Weights of a small GPT-style language model, trained from scratch on English Wikipedia.
Architecture: RMSNorm before each block, rotary positions, no biases in attention or MLP, tied embeddings.
Each number is 500 + 25 x the weight over its row's rms, rounded and kept within 0 to 999. Layers, rows and columns count from 0. Numbers have three digits each. The size before them is the row's rms in percent of the matrix's.

# down: layer 2 MLP down (transposed), 192x64, rms 0.0964, rows 134-191, columns 0-63
# gate: layer 2 MLP gate, 192x64, rms 0.213, rows 135-191, columns 0-63
# up: layer 2 MLP up, 192x64, rms 0.214, rows 135-191, columns 0-63
down134 109:511481506506514541485499526482540507467519505508466536459478484464453505526515492503505484523502493524524521498509522470525523479514484513470491475484467500456515492496450512517550516428466522
gate135 097:512538558479487529508509499464563492531516513441478507485481516529504509474484490519487515463512533492510505491491517531481506536483514509489507493481447519518513480478537472472458494539491466
up135 097:518475481499543512521473490528500496498495468555518527509468493492552472525532517480542540517507511507489483460453515502508516471510489518459535511509499526489487519532505474457439503511484516
down135 099:557541542494501497510533509542538476548515498513489517499512521476480537453474513451462507506510514488518497442515505504487469544551490504474505502498505529496486518501496529475496528524508503
gate136 092:515497493523479471505495538505549504472499521522524523535493527498479498484563509505489499503497529497507517479507475456521413486535531451500519486487496502497498547492462496499486472481532515
up136 098:484482473513499438502518480488512518477533503508527476506543477517481518487488512496484460488523494512506521563522459504444492489473499520535500467529526527506502513468455518465464522516512533
down136 096:493524501481522512473502493522475528481510495559482492523513488480513473489511525472521507462496510516458457515549498527473503466465464529498504488481501510519549487545538496515507531567513511
gate137 085:499534530440498533467511476537484495492513490499522498485508513472506512475537536533485502482524514547492474518571450521506519525519461489494531482501482492505517551493489475528488498504474522
up137 085:551513490497492554519521557505523548504499542497482488487495473532463493500542484501483512497480485540504551499488476497521524496523494530453509515458518499461488505489533494464523461501507510
down137 084:484504499471471482509492452474499444478513455468481471485499470469509483523484474532540470491503511493501497529526560511502496497508513464534433484497503544507488495491484527505506532533513520
gate138 097:467511453441528508499511498492458524540533496486575487503513553527521509484479506479512474485483501518504485514517506514510515538479510518517535509488489465451528491502505465524488508481482537
up138 092:466497560533520523496491503491493496468505508513461519419491463520467510497511479540509491539510512464493488510476492494436447510486490472473504510515498518516488452487520505499482493519519505
down138 095:481473483472522518505505524521511489490445462480558466457506511503491506498506486540517481477537469505521517530520476519486470484520478477498513501475523537504487469531482471478468521532497563
gate139 103:496496453536494461476505493514505502473528532531544494505469480520499495478464543483501502478474517511475500482523507512505491498494504527445524479503490512563437534487549500517522500458503484
up139 097:473506479540470533501525509448527511476479475532499512496491454509480494516519515508485466494556520515503534499518475492488462493488481497479484526477553473483464506535566521486486531508521500
down139 097:508499510471456464470481499510476515537457549459512515514509482533465531493492457507514558497486528487538524521520505538521492547493496498510501522527500514501521452478513521530540493504490490
gate140 091:497497530499542562466505560499514487509517507523459502526519493522513500486512492511513513518465493555531505529529499535506462529491520515455494500480480521520519516546491524522477469501451488
up140 086:463478468501539544527511499520514514487513503487521494514497505484484535487476480506452497504502493539471540482553468521505478541531507496491508528494522515490532516501484504472526421474482460
down140 092:521465488532502449464551478512492488444478446500545475467511481500500511515493518466511526537477480500460484479472500502502504523499518537493504515522457531501470511477521495505518541516486528
gate141 106:480491499463523486517509490478475461481502479532473475504511530495476477526500508492442504507500475470482499497567498508481457445528481494469527517475491503526523512523458551451497493520514495
up141 097:503475468543458474481540490515515506494488495489431499487483495493553533492469524474494516505500501510526527495471461460525495510495478506495501509493488483550490516505507445482526556499507543
down141 100:493524537517512526490474521536511536524532486484524474503508538515481478486466543521514498515499560481545495511520476508465500535516521486504470506540513527524484491498515454533480458498450489
gate142 101:530514481493494498484517483519505478497470547540545521489506532551497514505459494483475473479536498480495487526517494468482517494506516495516516468429484438492458532499525517516521513477513529
up142 100:495509498496490514500503502528501465508525524461548511504537496490564478497533519514490481446533534467522506486467476499504515521470526509444504501487527505488521520492481446551521489475469498
down142 095:509510517536522494480492548532515516525536472517498536476518510475492484464502507552487495478515525515469457485463466532523542477464448494492494499552529519503530492514501485495471480532514497
gate143 097:484524505465470527509515526448472518504468492515492501536493526509461477508510500511493521423549487479515457490501494524516504427498508515485500504495535530498499495510494514489447528475524499
up143 095:495476511476506520492479513508539540478457470497521498474492469450497467481475502516551500472468539517520485484498491488511519556517503491456460518489549518491526502555504512458500498501497481
down143 096:519490489487549495479473536497527540513475496492497517507488512535490498497499500526579491520515543448495489508526536458468547541528510513552512502518523494523502490498482487518508483529498478
gate144 098:537454513511514523491499493526493517523508495465529533469523462466466484492528506506514508489492530519494483472501508483524517505489502489496479497558511452467502513508553445509530562493514461
up144 095:484518521509524477463540480514471478446496500505487460479454510517466521542495513502503557511499504452511469478493518503536507536477457525491480471517522497506508498508499490487536502490443467
down144 101:523484469529498515484521546544494504503522468492493538477510486562478513505503480527468523519520506505503517509499514543521486489487478529478455508529478486499477470552529475490502499536533441
gate145 109:500508516514510560515503533497490465481509507473501493526493528534524538545459490506520492447504529490494445543496514513512543542516457480492502519500481519484532470533459513484519500521518507
up145 120:435507548485478509514558504500496493551555489484462511516485524492541535538527512493445479501484496466488478525502494487490532487514524513534503472477514491519504467512522490480509512497477518
down145 115:492478507479499537486525543534498493520486496504498526447561525483490477524513471506559544466511514450488478504501476509550502494469511496545489516513516466513467487534505517522478509504482503
gate146 111:494481503516505465459490478471482467448497529575513483498517505508490520518477483503502510524462492481548490531472513525465461461465488490458524514501514504517560520480502525498514501509491479
up146 106:482521480513489466503506485493487477527531529479554526531536560489475497547500486498504522514518546498516535483502514447479479510446510486513519499468500475513474486501484442512502490517469521
down146 098:489493537494540473515554496528517504486476493517427534465503521507539510492498512513509473524487462484477530502472506505530502525524505509524515459499506498548459491502518517494497461511559524
gate147 091:452532464492521550490518527495514528528483466488527552508511501507513515509532547534511556448502496497511486498488505473471536477522479494513499456501502486499483548503488488494508520548478497
up147 087:499439469522503502506516426511494507494445517493507497498460437521490484460527512539510515476546527496515490495541501520514505508491474522524504472535506511517520506531493496521472524497516524
down147 088:507524490559522497552508510499538517497523471501513501504536501493451509455513546489533539492519518515448495513444498484468529497518492525503507533545514524476527512479486490531514497522507506
gate148 103:479489496454487464480536485495482487526505496479481480545523486484480435573482446480496517489469525496531480529536526516528481500520493531485531493510483462495524493525480526516505494514511499
up148 095:472480497530485466511513458473520531541498520525488482492474457482486478491537490469491511520468470485531502529499489478516469469495535466472507526492474477522528498468463491480516547538501549
down148 095:534523519487520495476510497513458483480528481493478537485515446475505498518457465531492481498521501542513483470497512479486507480487488450512481510483479508528546437545475549499483514488518489
gate149 097:509512517505489479496490472476466521515501514512560489465500469541479503499474484491504503532530503532515451484513476534470489500472446516513534490479490501487520463450465508479501565512512528
up149 095:494506534485510501495496545546488523548529480474552513486493493480499463551478539480488476512516497485491494516487412507497480495524480482457513519519505518508524492478474487514508489485549490
down149 096:488527438483563515508491501503523485472514527503449467528492501498506504512485472517500520471457494477545538517528537469512497509482508479482471520487487503504499499509579527513479478489498517
gate150 101:469538525476512459480505459470469511477440486498524490511447495471497506545544448517490477483501517519481501498503505480464477458527514517500516536515526520504501505470522507525490521502526537
up150 110:505508498484477498472472515521514534538504456461509526504540503479500520531455560493505514488487509513493452485499480532481544482504434526485508465477476527519511517504501461504470525517496473
down150 108:485498486470512536500479513512501487514493472476506497502492456510519479526511512447491485478487452531483424525525503464512546487506512506513477486511482496476523450548495520503515479454461521
gate151 106:526530520462510498498506475511476452481504475466501503500507534453544502480525488505429532476482526474473521507572531512501481491524503512481472500485501486509494504507490485479518498537499446
up151 100:481480508508502555472486498462529524497445487533501515497490528455540478476533522536531456530522483447495523498530493443512508515504530502482494498493515524519502509492507494496495535448491505
down151 097:474558470487486496487511490510445489541558522489497464495479484558525503524530483492457497489487496480547500499505522492551515473520476511477466494517499509499469513521507505481498463543503491
gate152 107:471502467511495479458539515540569507508495520509530485503494506492483545514493519499464464554503481477523464546524486490520484543483528460534532489464501520512519482520501472495484511496512501
up152 117:474419498467489464478495487510502527475493483501470493491490494469518510493485455511530446460513513497467511540522487517514508500466485458462473518503516523508491530516490528493461481494525458
down152 122:459504477465491485481508488468513486519480542521542516476518473475499526513482498442441494493506513469517490454507525525502500507489483518495538546557511547465525497530502484520493484507500487
gate153 101:471479481536558509516474477503451539511508477494485474477499551499499470478452507488533504469540531489504495527485492516542486445515516487525504494489532476526487504493490518480499474449520510
up153 101:506480476488533469444526483486465511519495478516544535512505480516474447468485475513502470465503500517532491506484509503473490489488502530519530488509530513517544538459531532515483533474521454
down153 099:518506529485503543518516539482523531477500489482480491525499505510521477492499491506510511540462554468527504481507539527511522483464463493504480498452507510516487473537451464483473495570484501
gate154 094:476531535482445499539527494475500483481507491481463479484475467462512521540521485494514520504506541541521515523489517515497530495457538526506496505494533494523524504546464452481534513494512467
up154 088:493491481451441515490463487469499451473483463493479492523481500502479493502482447497513475525538532476548490491458487483487493484484534463483496461470495502509457473483491504494511501501457524
down154 093:511472522517515486501508504497480509522503563456486521514475474525571552530469499527457475495532484473519478500502506522500522531508495539531490506507505451468476528499532513463511510489508504
gate155 099:509482524482516490505513491504535498478465466507484523497516523491557490518467472487477476485498574494476497493477529453553454499498474502513533492500481491500486532473476494484453525524531529
up155 099:482447489481536504482494523519458497517471477485537510453510494521523487475503460557483490438503518489511477469465517503479495516468486469499519503498476460504504476473487474515500494519559519
down155 094:463547505522514478452513493543464485485512510520490478488552473483426523505515508487524485489500470506523461508527558504536534522503509489463482503489509479509489507501523532509526500479488474
gate156 098:451531511448504457482497515487513475509522468486547472495470540515510520495509498477488494504509512490505519576478510489498478502523494471505573475485470547525496521494499493517528476494514491
up156 105:466474487493489506486478511509499502483553549486499522473527487563500526557482485518489509487478478497510503478488475479490524528536502508433497451491516488483491484461475508460516481493460483
down156 105:492528533539521466493530517534489490518524522477517498483519506504535528479502477516465528451521450501499472542513513517518451502539488514496444474502502479502509513493565494508506523520518530
gate157 100:466483504504485471503534508506519480493482551489498473495506471485525500537493506561454482509475522541476485524503512486497516509529500480506533504459520503510470452530521493528421474484511507
up157 103:521497489517515463510489521511488501490561533495484500486471510481548549488495497489512500514468483522507469526509529479458509532526539501494490509444546537488488476527504563505497525468503520
down157 109:524508510506508506529504497540495527570545506522454477507465515465529500449505521496490463504516524493512492522488484510481491518478549490467483518500540532486530515492503524488492521559520532
gate158 103:523495478496532459502478482483512509481512501461519560489483528499494472470506473527452466493505499483530543461492501471499494470470509485509504425489516529446537512517486487501511524508519516
up158 082:512543521511516536517545510502562513471479520485497508484520493520506462476510474514543497532501479432475487534500525469533524526521519528488485508494516538523497500497489558482521510516494522
down158 088:513499490494463497482545497505427508514527503493496507466503539502515530510489491480488469485522499520523518463516448502555482488478452461522513503518468489541499502516457522520518496519535533
gate159 104:459510552469487546471519530495504502504513517518473492457518497493479495486527466498513482512467480489520507482508543453536479513461547456490507479502483525510507473493496514514506502485495425
up159 098:475490514490515531470522463472486503512543506512478485537522483443524531504514574499520518477489514490488503536499521449500522509489502436509494484489543469495501523483477490468534508508503480
down159 098:504487507495469483533479502484499513500474517536506517494422473516509452549490453542519515514459481537504469459508521511481487499463484474519542483511502527472527465484497510506515521497502520
gate160 113:488486515446505479518500544520495494533504487487460495484496476483469489517486512507523479495501495485541484519459496552506538477522546461526510517501480511530539525473499518492430482499488545
up160 107:480482474509499477500544514513475524519492532458494467567507442471527525491497539496463515497465497511482487508512461442513520528528533475530504517519478525501507520514482485494515474512498465
down160 103:512485551494519499495495534510476487497460486520455512463492534511494479496492469490496448542533521520506455473479543529499461490485479512496522460450508526508510521488537534515477462490493512
gate161 115:547504475512544517493490517451486492469475486504548483492496520462538519512507488453521500505499528513483538504490523444460525500499499489486494489455498549521521500497452448525504514518493500
up161 104:469508451514515507548487455489481536467504464506509541510514487484504502479503509493463498543518518465477518529532515484481532467503543508538524493507523490543475499488519521470512492446524528
down161 101:468465522501462471511463508515453448495486539492526483488500471456489531525488455480471519499500495512499482454469503504463500477438485508522478488501482488494454501527495532503480496538504507
gate162 110:486487550519508466473511498492528472498499502490465508508481517478530516510564500511440473509518520503463507486507527484528474509499523503520424493474496510478526458511467510527496501531478460
up162 098:526547500490480495523543462550532535485500457521488487500462529474460479483502519533516509512494492510445481494514475489508480487532501490500529473555503521478459515490508472484483514475528469
down162 104:506483573497483485449544511496502478530520491497519516489466499554541499510490495526466471523528477481506526480476536485526486520496499529518478485457441515494524484484483499516517490494472470
gate163 099:477534537486458491487528443497467505518494508506504492493463476510478468534468510451497461489510450531518494490495493457502470468486499495513479528497480509494510469520516532551510523501532455
up163 111:539490476459532516488497486491495475501502493528525454499539526511506493476486481521493491505506490459538515454526511509530530503529460526468518533454518474498467480525509493440510476500450485
down163 108:528482509504504545508522457463489516458471521505512495476467489472485518518471501522494497548463459523484512503510503451502511476454462458465482505463519458510517476529503470474485515525515497
gate164 103:489481499502461508508520502522483520506513526476466521504473460462544507515485522474497503497523501560525504536480467526524508489480451512502451485489478517514528526494467515497493545510513428
up164 091:506452514506503517502486537479486506498510501494502513487521485506489484542513480440495525506504513502502493468482452460455488514503491511510522531442465437497496477509545434487497477523486488
down164 096:442482513512512497501518508463479509456562495486498485475495484515514508505507504512513515491470462460451491484489538509467468479519522472509521551541479513485534498466508473492508515486442491
gate165 100:517464476517515504493483485529497532518499515462527478476473552488469463487545497481477527501482487502516465530480509540492496492524522512453477567477477478471477490483474514473545516521494486
up165 100:487493505498505496526513480498494486494516485502500481549452479484474435491523515506501456542483461520470503453505564506500484474511450497500501510512501516495465520476490500546511545512528462
down165 106:538458499538484465495490466476506513521491474496503487494488497530516454483526503488482523492527464510541427482461501485511509502506456544499499525506500494495498505570535516510543488504496486
gate166 107:536473481532522483460510484515536537477477474511501466476505520483480484521541493471513486480493509485506537514446512550520492487452544516490505443510487539514474490477488491527498509483468518
up166 105:475493500457495491553501468471492469495479504480527488544466485483493527487472528476456475492554492477521490525487510506471553510533518484473473512487542476475492518534512469456481497506494523
down166 107:489505501503510548431505496507526531496504505514519502499499505493523452525541520515475475469549490500518476510504541516514494444473544537513478506477467495481516518448526478483511498463480508
gate167 095:504473475522524499515561484492526457470492515500470490473487523488491539518495498497465529494512489511474530455566504422549512488494482489505505526493490485484488493521514496511483543526506486
up167 108:506460458520521487494501526515503527513526493451528496511485494467481548534500495500529510505538522515529549505460476488538486565462459505485466508511494498506493475507510480519506508475477452
down167 103:498460540528553506491442550487456489504535510488468487511530494487500509501560516511515505503482550474511503523548500535485534497490497464517486522463502490521490482502461487517505504517480507
gate168 104:506527508475492497499498481491521461495516499445512483513496511501535528543452516482472490491518551515508515508482513493457458520422458480454502486510506504485553487483513489512519530500514487
up168 099:516501446511486473497513529493487507490492514471489522528485450490480504508488490466464522446546547527512549489470556511492487525483512516502471486460497530516492469537518493497483498542508481
down168 100:497497471482450471526496490428471489481495503487431483513484494484536458506534475508514540530507467527484501493514520485516476501504494546528499529497528527508481454474493514489484501496533524
gate169 093:536484487556518469472527491548488482525468502507516472477536525540516508509497495525483552497483509487512487473498503498508485465455528512496500495530516511447492500539477506527522517530464449
up169 093:448498509482498527495475514539470514530499460466527546470547465514484478514484517546520458506535528490519515489488522487496489507510541508479569480492481478491475512476493509510518475473481489
down169 091:464497502454482492489519492453517470492516484504466455527490494523472477506514520489494476526461530523448458535525495494482495484492499501443488511503485526533519467522513536470474459477464498
gate170 097:474478419456496491494548486524481499533493488528534478533503486472474538481477499497440522511520505543529474486490478525504499481530498490520496503541498476494478519497480506469521522534504485
up170 096:491520517505526483502540518519498489489538489505482469523487522503530456449517508509474462497473487477494475518526557503513490463467462494494480504504509533459496443513511545491500463515549497
down170 094:505499513510505504468446521481544474501468522535506511504494450529504541505502524474491507511554539509509521533489480539541502485525468530508554478471478518502493530455521496482483510520483490
gate171 101:482501543482510492493510492475504466487508501493474510504543495483509488535490496527515486497495457417498502576497528470512503517524539545510486505535506522517542482502503503537481536503525479
up171 116:447557507501485514486494524483498471491519461494496508481481560514500499440520506469491478510528516503470525478479479537512503436475477463491487520491504492512464541493505489511526484467474482
down171 096:510499489497468520491475527479530508519494508499520504507481545536482497511474506486505453448452503521501459503547517511543473477482486485500465518441489505471465498535532490542492504465468503
gate172 093:498498517514470543467503505460504495508465478552461480449499507499506489471534514466487473485480460535527477530479525483543508502490504498510466500493472519530517473472540490486520550514502535
up172 084:480485485513512479440506488506498543530500492512451530432452451501508502479527531501523499508521503496530502495470511529485529484510526507488483469510478481505454502508485471473469492539468469
down172 089:447497529476533493486517549505479529455510502534525513479528465504504485526481548489499494499484531541481532499489509517467472457532496492517496506500506494457509449494492505539536467472501526
gate173 115:487442504501489551483498461491525489526512526499480456485501493478490507514435534538466471478531509470529490512493451506551488508454503483481503532463514539501492504490495504520499504475505483
up173 126:477507510516485500467525512499509522495489522510521505465518549506485515496477529464487536470498492522502479473495442526524475487463534481514511440538490506518526499435494486527460509492538471
down173 122:487510510526499491507439538523489487510465547513480524470537486489485498511521478505507516507497490472499476535457464487485547557533452500526489497524494494466511526487524457526517481529477503
gate174 097:489445483461487544514536513487487520525431507518521497517559522497504504510484458506481482497476495501494543535513519449477513474472492500483458466490460484491490509488507498534522524483495506
up174 095:503516493482541451468477506491487505523464519545516527473440497495460506499493473444459536478475491515493492509511516496538523504514489481488487491464525511537531475506491513482473502539451489
down174 094:508496491515500496515474477502480514514502502442481515422541515499521447507524472526498488508518499488477487504457457498520480491476507542527508516487462501467484504513444496522530469534508471
gate175 098:485516495509477551497535451511500507502558527462491532514448492464525534510486533471520491504517480515486521507494496502519505522464526497532459523529512528517529507502537466547510506534486494
up175 100:513473532486506482506529476499466496468498501510499531482553477503502514490472486545507452482527560457510474525502512499484545523455478490548520499460505465502498467509504497469519507491509541
down175 098:514473485510484498467504515523526473489461444520496488493513514554483500503508513538508517446505465507472488491475522444487468469533474501466479506495462471457475495512509461480512513460509506
gate176 103:531513511471516487479502504567489471469513490523536559497476456498501484520490529521497531537487518469488510524526503475500518489534468527526491463479462512503517483470515483512538469544483510
up176 106:500507501529479501540487501485522489502415490521478526529501470503488470501511507477486521487528554471461500529516544486476503515540473522533506521490522524505513507520527447512508491498476451
down176 108:503528512482490486508461474474482515480509524540474486470481552509486502500483506490529473480508510524555550478546517537485532465475454467499501526498500499483482499513440474523490506539496508
gate177 103:519503454517487499483505525480481518504532511492501483478535485520467485531481497479522447502509463499510469513463528499504432506515463511492555545501482496485474476493536485543465531526484486
up177 138:493476497492475557509532513507503506520451495479477519522515480502435469532503493509523452510529507528517464470466516493501519468496505489482509469505528486470471470558491512490466464485513526
down177 127:456490496485490478463499514494511487541516474509563472497498491482508474498476525483518474516566538531504525527467497489528522516501496513481532493535498508463494515539543515518474535519542475
gate178 103:514530482511455497478546490469484476528503513501475450471478497505533529556479486498505510488548485518505508515489494517507526447470474505495447469493474486497519465518479549541506514504481497
up178 109:508503500483482523477443468507438507509512484503479454478477522483461527489490528511515523523524513510487495483547519516491525482547475488525495529515502476518552505514540511474481477488441495
down178 111:542498520544480492517525508565549514496435489512501499502480482508519495469513486513489500537497470506516488485509514513511518447467483502532477497516507499471491474541569531469508508499494520
gate179 096:459498455524528469531491489514509475478526469526548549544505525477522552515474518540499494511517513489495495484487496443490490480519529467510530496486514504455475490530499513466490470516495511
up179 099:485462490495537535523544477520511472489524483500474460526511476502524495530477526540448492478510465535504477504505549530525532509533495514484529473512518530495460533504458483514505480530502486
down179 102:477488506450476478517481521508485476518488476531533510546442509504466499503507534530498511515503512503485515476475505467515470470491525475496492509524423505461529459517526499508529481458520494
gate180 097:462482495507499528496468467532490538505526491496489504484489535497510499515512532525501470465477489519519531527506505493461468498481469517506521504536468468422493523493528505485512499524531427
up180 095:472459513527489499477490509505531526499544506510546479536481484506481491559503501505509453461507551484461474517477507492513503555477526538478492489498534475454459493487520505485499488516480496
down180 093:514505521471543470498490478441491462480433511516465481494505506480502510483518515495501520535489510498484491504480548519553518483483487433486517484527509506523495485448499498489463509503536519
gate181 100:546497489503519521500483515475491482470512508501460458499524454466489447534492506474530489523470481474561482551474505507531482477478531493462496507541495526524517521509497539479474487505510503
up181 111:483530469541505491532503513533504531537483439480517520497495501492464544494502505516516530520514503482498474490510503482479484487481452476531556502505514530501530483512552464469480501466467536
down181 104:503474510503510534463466458448514490503495456545539507496492510500501514511495524465547528499493532504503479514503478553517472510462482514500498493545474445461471525500497513500453519498503489
gate182 108:457538547501514562519520498475469492511510488509510511478471529522529493522504490483474499465497494544484504529483529530526511479542486486446547508475498506526489453462489507528479480483499513
up182 101:520488469509531497491453470544500518511531493506493548536476523481466520507461462485517509527490519494490497450509464515467483474521529479530484483544549494493530476497515512481479482489454479
down182 093:524485506484480475418488508524484505499502490456514488493545551537503491512483521452467531507531537442493527512504490509499494470475500511520455521512493523490520497528495502478524489490460495
gate183 090:451477425506493518487481508495484487517512485485478543454505537532528561451483509510485512546470495469508512485482490494515524516493504510472484503484507489467524527520525527499463492486484469
up183 081:487527505503487462509479510472515543517448553473509485512494496536500521453532451470481468517489488476483547466495472547498490505508519478508452504512479499522494497525523493491480488485449481
down183 086:493478518530517506509505511528497547460500497498516516506555440538512499479467512532500483502459525534540488497463497499492549521530502542520503515468495504469505491505441515503520531495537509
gate184 080:510512484505518485534487464531516513548533501517480526535521491459499508485482508479472491481519499500484503503446513508494480502518507496491463535479464501541529517509489497480554485584487463
up184 087:495520491510523503518479488468501528466503524546493488506488499516498478467485500490484488519512490459543510509527464540456518484516561502536483474495504474522464487481517544485492474423516482
down184 093:485458523499536520474493479479535496464484472498498511508503513513524503535525488522476552522508498530476467506456523491549467521497463475563515503539521477488524516488526468521546502498491496
gate185 109:506506499467486462515537497510489536521528510504500468491469526482474485521488517527523453515512474492494460507475486476528485483531516502507488506422531470515436532481510481537511493476537500
up185 095:491473513500506474507479488490499475495483479489542538512539465504497525493491531459507509544506503532508531485473533509499522507509504502497524481568441538526489477481462461514555486491492466
down185 093:502471500446476493498511488484497525499508479504471498529445520481512485482539472513516495496517435510467511526500484495501452473512451486498493459487448483536483494511500490514486529499548546
gate186 098:517467509536498509460463515494510537497451529464503474456511474472479516539482533504539513484495436526529497471533491475497484506496459525540520503494503519489501479483482517481515522518480459
up186 098:491496492479521527527511526527473439462504519520439529461487536499545483515502481522527512472506523493531501521506507509505479528489467512499476509478542468510533454463485519531493490471480520
down186 102:493505494530471526495493493475523526516487506461513532498506505526538536472455469500516494543518478489489516531518498482524519472529485501484474461487475564488483527472448485475466488453510473
gate187 095:471503508469523540514534480489488499506536507515537490512466472486490501496517513496486461526520496542518485503459484516493467500513520479543499484530497530492491548537460498477548446506479554
up187 101:467503516479510527474433488510501507482478520465503489468470494462466475461559495516474488497504515513480479462543508520520524496502502499517512511546469505498518504516496539465513465470448505
down187 093:513482529488520484516455546504469523521511500481488489499533459531517493547501494498476543526494538474475460488475521497506497518472535505467479474517498507510502474504554465551511539479509530
gate188 091:498484518517506486503465456522526455490502506524457523534482522512494506501464522537469458469474545538500514518527544482504507504511497520547517483511477511525505561485485515483519516490546474
up188 083:442513493484486511511457526471509495465530501476521483490486544480488468494512488560549490496508488481502493461443494531500529470489528485472517494493471520479525472497520498540533532502530508
down188 092:505474516495497487533491512448499505531522485502485539480492514444499520548450523461485461488503501489525528486557543524474474480492518538514496511503506529485479533530502497493477521479505455
gate189 108:525520479472499507499516532487486505514510491477517469485546493550503464527501508519512459466429517520533539517514536502497545493487492527480523477490491475546518497531538494515518535477478478
up189 107:483506561500495517503540543524520491500507538496480483492497443485519513505511495512464493477549514534545516507524510501550469513535463540551531489494485490513499490525516513474471482509523482
down189 101:493517504509496504544480504561489455495535450520450490489515513472444501515508480524497544511485514464468462526509488532471519489493480515459466465497503519498490505503520489518465482533521505
gate190 101:493501475499521493478535507533511481504484519503494492479507505528511479494509461485527492510496483477473535478483558470461511468505539432526500473522562512480538489489521497517513563509518489
up190 117:461533511522483488465491451514461506480536533475511517475467466465483515483501495473486509518556522475493460474501524454498493461507471501513514504504512426513476497516488485496494461498509508
down190 112:515481475485561457510524457451474500498499518479476471501508501537527524472524447519507487506481459511537550499488524480504495493509459496490491495465501505454500493483466497474517523482539493
gate191 103:454565492500536478455510506490514544501539488498500538479479487538519534556492497505521520506526470485475462480496525517520493508485471506509450484539498545482512510470503490518480502522482503
up191 120:511490485480499456493491495513468510482473509508478534545473500461470503538483475532517510455475524480479487516474515504528449561475470518531491491494497465502503533504518440505493467520503523
down191 121:498473521538481505507470528505457504533522497464505481509516516468520522493467494505495472484520559547538484484503466500476468503527516525468485519451503482476508507526473553460502523467503484